{
  "d_model": 384,
  "head_dim": 32,
  "activation": "tanh_gelu",
  "norm_place": "pre",
  "positions": "rope",
  "rope_base": 10000.0,
  "rope_fraction": 1.0,
  "parallel_block": false,
  "optimizer": "adamw",
  "lr_head": 0.00549,
  "schedule": "wsd",
  "decay_fraction": 0.942,
  "decay_shape": "linear",
  "doc_mask": true,
  "train_tokens": 374700000
}
Each number is 128 + 32 x the weight over its row's rms, rounded and kept within 0 to 255. Layers, rows and columns count from 0. Numbers have three digits each. The size before them is the row's rms in percent of the matrix's.

# v: layer 8 attention value, 384x384, rms 0.0422, rows 277-291, columns 192-255
# o: layer 8 attention output (transposed), 384x384, rms 0.0423, rows 277-290, columns 192-255
# q: layer 8 attention query, 384x384, rms 0.0535, rows 288-319, columns 192-255
# k: layer 8 attention key, 384x384, rms 0.052, rows 288-319, columns 192-255
v277 100:143060127140162079115052138095128088117115099177100092102148172152113138156194191169113173136130152117144133159116139115100108191134113142163100086145123140143094121140095104119102090161113081
o277 103:108099157078085124070162138159113109160149092150089101104122081133152119079167133095067092102149126184121121158115065117139149189100135161179121106121127181088107108100144057089093141064147097
v278 103:139137122139142129105125102112165156127120120134162158176123125100087142038164180244104173099099191144144099121054178103126119113149110125088074140103133113045097090139111057110129122115120080
o278 106:109130123195094094097084169148125157125122127161130144153150166105123113110138134149137108138153112143098164156120154102146045202208112119104139103082162153127078143149087159106106064054169055
v279 101:127129126100112098099112166096162170157123180112150133122136112140088108208135157239126109173167157155158138140138132137150125073167097104092117153147135171136082092151166183124159099129073130
o279 105:151108178141108127132111147152122130178041071162120105141141142151109093133174126138142075096117088143087150114114104095123156180154120168135124114112168159120117158138116122047153132124103144
v280 100:069172134082131131173070161082143116071115104139146138143135115107147155093157184142090143054110103154136157152133186152132127115091103130116058158109127137096134106153106102119158101098137107
o280 098:164062134180126166123111128163134089136211175117135093120155119121124116091115144109102131137065095108160182109215133106188063165143102133123072111134136163157130132073087126168122132108151068
v281 106:067147163183087132158160127187125109153144168165197146149090064108110131058176088082124162157126159094137205107180173131161132116174132123127161187113156175142083112105102099157125138125157151
o281 110:154150095167140090117134121133159137112073181144132166147131099123116176167079144235104146140166199138137130133130160164125091134117119128084097078108125097117063117160159202134086138123112109
v282 103:143087145162129120115128100142128117141135157139120101045112171107121085154115113192174167154103218159169142147092187103117151109129112139207121115126077139080142092101095067147109131102144136
o282 098:098130140114121135131140136153111123095108108120166146149097110171061150162159121064143121176180142123119152160113071121117154140124120124133130080142148184060126138127188110111115117128138162
v283 099:124164169157092154151143123107179147132146094043117120100125107126161110098093087040131131098121157086143101111095149113115118030111125138092177087123133153103127151143158090098062161121159196
o283 095:132139119160185125178123104152137138086164189101158094174110144135077158169084125134136194183134089132133148121193150120153101113136150135047187116104095166113145086120163157179102124107140179
v284 098:093123133098117097132108200110097102085167167081154153101112175110150118169122088112138102055146122106101132104182124105117142120161115159140137126135116196150105143171142125077126091102185146
o284 093:114121114057210188138115082164154089136139164175087157151165126163125143125114144088117156132081101094197154145149100139155153116097097136186118146126123097109146098112120140134151159161113188
v285 108:119075138150165119125085130146103130187163092080146131145107030154116077101161124159118169150126199073178116144096122123158090136176145143125162108128113116150114174103100128104150140169145138
o285 105:122170184163122138106128112186098119159113099136126174141101115144108133163082100109111116149172087140103101149121114150179156200173096090139151087106129177085129103151165110098110106098127152
v286 098:095134155113161121163159138070182142154170174100117077109087135202164097210158091080147136133116188121140121137088078153174154127049098126112166095144117149145150137111150128098095147101161136
o286 100:089107125165141132133155119140115122056137146135140140113125100100111162211121113106117144185137103139081149136103179113113159102109139149129163130158091153056174118109122146166121143188115186
v287 093:114029130091141108177136112134083124121144104155139116150107112167068136152155136063146117132165179108151161181104118144069149152104106109147165169121153215133139174137086116127109107127187194
o287 097:146135102161160109158147114139154089082106136162136149091147122091138131193084113124136161165128172160109135208133137138104122071162067180116163134148118106089097121162168162116144203096121088
q288 084:070153128078116136105131151173087145136122099183068083078129147137142133181149134144099108127157124134146202172121113072098137120141133175137111136114121158082092092122130156148094119133165155
k288 086:150104146110144164169135159166115140136147151180192105191058111097117120157097156156122142114077140133147108107137090061133177097159133083128135095127118093144128155149140112115163127093071173
q289 099:110153104094157106170088156122131128101153117191134102114143117096123131118142155129155136109182066166152147167141125146152112115134125178107136158109124123106150103178128115201099138112147193
k289 094:156129141098148179101094165066100125163165107117140130112164165154110137104044139140103120142084087121132124119089112062190127141145134096110123058147159175134182164148151118097193194149134166
q290 089:151115172156089194093116098155200112146100167143172145140123129118113099128179082163100155138087060097061110094156145140102181145085139124130084123104133147093127150094153116101120116143114070
k290 089:163135140132130091122075107190133129134114138124143124115073128120113128137179101153126108112146142117090094167137105145082111143146155136090111129141071142127113155158151088160125151114089130
q291 093:132174111093181149172120141075097167128142092166108129133161104123065164107144145147152100103125100172171074202096102094172125099145110122104143169110149076168098067144167138125124118152162155
k291 095:096118061118165143152156146084151078079148141143144109099138118122173099106101115135116124087072191159111116088115179111125125156179104141150111115095074107088125174168094163124107115111133156
q292 099:162092112207070122120119142118138101186071113101194151106072180097152042124066140103081116165125146122132200122112140108097130144100110112099106056215096105114112162169142158136110121100079118
k292 093:131088151138071098097102124192109164151093100128070167109137097130107137138124127135160126173141101109151164139176120147096119142136151108160140113151186176135198091088154151140112150143103121
q293 104:148092151145048154107123156103184113133034135095182116128083155113175058134079149158089135116122131104133170088123156147129099112070144168147123066194116108106141177116133116107144112162082111
k293 085:187101179140077139150160118243141166154123113126144134090132114126131117108138132145132135128119170073120159093150131158131110185123148133138175077166172166125177122139141116175102122120137116
q294 095:131165166142153169093115101170205142175116181109119107137122135102133088149127141134134127150120136128090209093107139193175158140102125105146072109149105134104174102182180105106141155130105175
k294 084:145092147152130110162122114207081172147140101141152186125115049143100128119185103171150156103136095101167129099164119164105124137090138112147179126114178117143117068141086153162116117181105116
q295 094:106176059119142140106137140155162146087121168209102128145169103172078202125160105130193097116128148133133074179157101097132172119147161148107147173092114137184109112087129148086143139103131105
k295 076:062182138114141108159122143061135122118177203091103112168114098149120133146096154114138074127096075106158125201126144065135133116092121084142112161108072139144112153102110142078156103132109115
q296 092:095143080170137150078124166139132136115102107190141103144112110118124171104141112091139147223081092131137117159149192106104153131078172170159109092144085142093104144125219154119108071195152117
k296 070:120158096113109118087132087059121076116120182110108112093106159121138185164185155115150110083128152134101116133167084091081142130142120101124102151090091113102138137122103113112159150117110147
q297 100:125178106069116189144183145142178107173098113115103152126083097140139070103080166099105128106102143145142190187131138109149089138226160178150146150152136087109190159094145087124187125147096120
k297 115:124138054149092070123110155184113124117135093139092133139132081088146177161150092076141148173049093067128134115083105108169119124140159164118113092130096128146103141121162129161178057134117120
q298 102:203079124110116079102090114155183121163148121156116088104161170157140125115190150151136104088098149113137177097073081103140176130095058112103108175091129100231068131100139167190132112127086099
k298 108:114101088166119161155153127077143143132143165110149096090127095105156104108123140114134103133154114112115141061149151109131145152142137147117119137156148138169052099103115133130122135111127115
q299 112:154132103109130080128129132151109075182081143141152137186107103155121119123160088076126177143077097125117178099079157177107097127114175163113148084176137115140158107129136177121134078146111084
k299 115:129075100106093138146140125144149119113084071135160107113120072126109120083129161136126107150092168146140187107163126112122087091120096128202105122130030064087157149155117160153062127073151137
q300 103:113198127023088132124161101136157095140202125171157114090102156137146072110142168182141151061115126174151131073139109121140087120085156109112134151137077120162146113118098062154200157166144103
k300 107:146102102122143112109117171182105173098127145134193100149130157098150089117156140069121191173115133103115082167108187134136146094179108107101148096101028096121115148096190130111104098145154174
q301 104:160106117096094172117125129128133133146157147129095150121142080151141102152130150107190137153112203071126123115178126139068147116079177171167063126093128160135115107076116158097158091132134104
k301 101:135071178110093106098215126153167062099185120133137120136093083094080151128088140107131123146152153070124152079117132080154104164152138129098138080219159133145129141133103139094142128095073080
q302 101:173051146182065137115173091138094124076124103118124158199143073142153170129075131090171103175061167046139151148068126122096060167110084121152122105116118133169140155119102142101104077102131118
k302 104:078179123133167163151131143108123065172115088109128202085129145176175105102095112115138148084127081036162135098127119118133065123167117136106099098148092134131102171121107102165128123104151144
q303 093:144111105121104151105101154190132132144078166165141112141135129183055154100126120156095124047146202168121167115104097129151159102120219153129068114131177119113093173118137151142114132128169111
k303 093:116136187173126146127138122125191138163118122121113208070107061142176117165038223141139118180177157133111093158058143112149157156152123089155094097179168104120152131169126108083134121094062107
q304 087:136144172101143148131092156182054173135087167160102053137137092147118083081163088116174123102166089088095181168146134187059118119128161160115109141184139152173126055131145173119005090104127166
k304 088:095105114100142170138120064148117113094124106166158119150117102073134179163143171106115156077055149154126133129122133087166076141154173144203128084132166154116134138155120140161087215135148155
q305 086:164141128092082122136089145194080125100106204228169126160186144132096143108161064162105110091136102121106114128224149166122141111148153135146096118103120124126109121104144140144090091117129130
k305 091:095117072138155143148113123074172058117155128124092146075109144149127097099133132119126152108142178122097151132083185117120135176041115105125115115131142144128097107166158146149130173140139138
q306 086:175169114150167147086121118122161095159142091063094132178094080099183142149100137082125073108106159121146112130065128112185142106118154165134095126165129100113114175149101121154084121112161115
k306 088:168123179089072119142132090156133110165146147143198155129073085162131176175120145217122140149093089107148132131188139098142159166141122110154149142146175119198137145116098126115160153097137051
q307 087:121134159149122184128103105168114137097146165173171086103175149172067160125133147132130091103182098134117133132188107127092147164143108094121136145088117125167146030152147138138132139131145117
k307 079:113136085132175101141119114129104154093121146148115107158156125087130115114177089089137126094131101176054100134113132123166105081151136128095090131110124109104114136116150142113109108155143188
q308 103:127098078160096116125128160130044140111123070121119156159118153120137144140094103125148154219071161116137121153041166094114082104107148113145152112149162115186075155149119149093151103182193097
k308 105:118104086216119129116160102094154118107132088151157150068121180110186117119045131129112119166149157183122145082063169091132150081194118130145074088179130091059149119158184094133138150133157178
q309 098:149112079178099130115140139098126142093132058184123149157206129125141121093130117168137125159060120098132064178031149084099096097131106178130116134125126119159117137144146152100075108189134052
k309 111:107145062167152166150135154084138121130142187162157132092167142111153112182112133144094083057117130134095126110142104115149179133153131094144108159077087097072061180154127134141160142129096179
q310 093:090140057171115109133111142123092145142139054121160140176151145071121143076132116140146158153077161126140115155104157085126081129143124135176118077152117107145115163097172100081119083162118124
k310 111:133113099153143146111120173108107095115130140142102143134138120082111164179110146113134093129100098116112126100087122099146157100119130119114097092070061121135091129154135120153201137108146165
q311 098:095151184135154143102106101147146130180144191114116098124121136082142115166129158115072125089193130099104156094217093120118195141154086105147088126119161178095117088145126110163124148067141184
k311 115:125092212150127097154147144161124166147117101122121158118091076116095119135160126138107149149170150122156152098125144166114130158138155111129150131193199156156183099120103145163129143141114094
q312 097:110102162161085161122118158147080085066151168092101155115134089149165118156140077136084102111134115099115111096196143116093136154088120171144059103125127167144067169109058127128200111072123100
k312 119:106109231146091138111170167109144113153093096088127139126120117129104079132076193143099118165168157113112149078164130137089131172163115125160135105216149182137143108132067092123103121073104082
q313 091:116141136163144155096178116103131114097089093097136121088156124067150151120190049088082147098113059167057056148181188129110128112071104131133058137124152159120135142136140125123140117167121133
k313 080:127149157129128104086172157056141133162105162112126187107105132133094131180140178169190118160119122140122093090089113135077123189148133119139135125110141108134097123107069140084103171093115089
q314 098:113094086174137135129099127097126149152127159127140150102181157099136127127088159129191086124143149151118072081127102098131196158110106124153106108095154144114102113135157162152066077144112181
k314 100:171133131130132095197152117074091149182172229137142167104083143180122101182088172135128076146142148108116096100152124133090158191140158100120126137150232144142156131093129094098171184129105116
q315 103:123155171090164148114156144089117124143100147197137121089114140113075141086085119145085169108145144191104139129164127161103157103168103140135131093138129120104148071127118148155090184107144140
k315 106:107066112137155073112122120162181169175093115152170066125133082103139103180179114108191126136133147202148125104139106109178117147108175093106132129149129136128169121108138151148116151187099115
q316 108:145138112128138054127125149140121183122137124102084137151115069164080163117191185127160099169157130152170108149143150156139138181143110147118168124142118105078152102116142151098123039121045135
k316 108:149126093140103098139088094094128097104139071119093146144187101096088139066162164173095137069074175116144215109156122110158130150062138142140136147074083113137152160230118124103189050141147183
q317 104:123185134063149215143111131159158111136140103141038173137152153146127108174109122122088081093143133138069138127132117140138121193141143097109138201078177118151148092129097153098200183075122169
k317 107:081113151152123107143121148167107130142179153082120177120129111115106156130164069140159136140097113117115082136122141137115150163137164145125127157126098125147075100149090161087133142130156151
q318 111:088085156159141112157161100148134081072155111135129074140091086123168185110121092120066159134088141111150146158134141112103039120077110145162119135163095163161128132141058136072148135153162102
k318 111:126109144100158160097124134121121133096077090127095121191121128147173098151126122081119140075192099132164075148106113138121102103138050151111166158109114121144107132116137151105118123097157154
q319 102:152175142139137105082117075133176135162079096092137100113175144104115216145194096160096145061119112186111087093151122134129156130075125138166068119163179113136131142109183090141166108111117172
k319 102:123066222123165173121193175075184121130102110158123139094141131131072146130073160147139103193147143134148097105121084104112141130150171103138108068140129102142090099194089104098096143100141069
v288 112:085147144086175147079102099135199154131117102071149096168238132090120149097097128124102170079161101214180123161144159145116129103117132091135100123088128138095135119138136098162108043096094125
o288 112:134113146143161105117150091154122129092110096096122075159109087120175168086211090121107122075093150079143059106194165106170141122138145130156061166135065081113160098089147061098097186125132122
v289 107:111091144129152127159143130178148212114181056150122148153166168070133166152152131097100109127086095109105130156108175140113091110134109113111100185134128161146153087144166134123127105136063139
o289 106:138035095099113150083106132098175116082143134173114145109168187105106130118144102149070066156128130122150180151158132092152130096108073137206089145083025087162098118145110160089116112106133082
v290 106:129123104157166077119152142154076125176068152109180112081164109102088106093143068135171212134146130124180141085179145137129186128077140090116102130139136125108127152047113145080099168183104114
o290 109:174169108131073147107113153174121152151146118178134092131129109122122132126185118142145212063152153167132123106146158156117169162131175211102107133089175151077104084162132172131116131164169130
v291 113:110180112105090174081127105136155143083136146174138149078111158094076086115153136118076159114093117116110142139100125129101107071089152112128123157147148081088090182149117122125137108143165161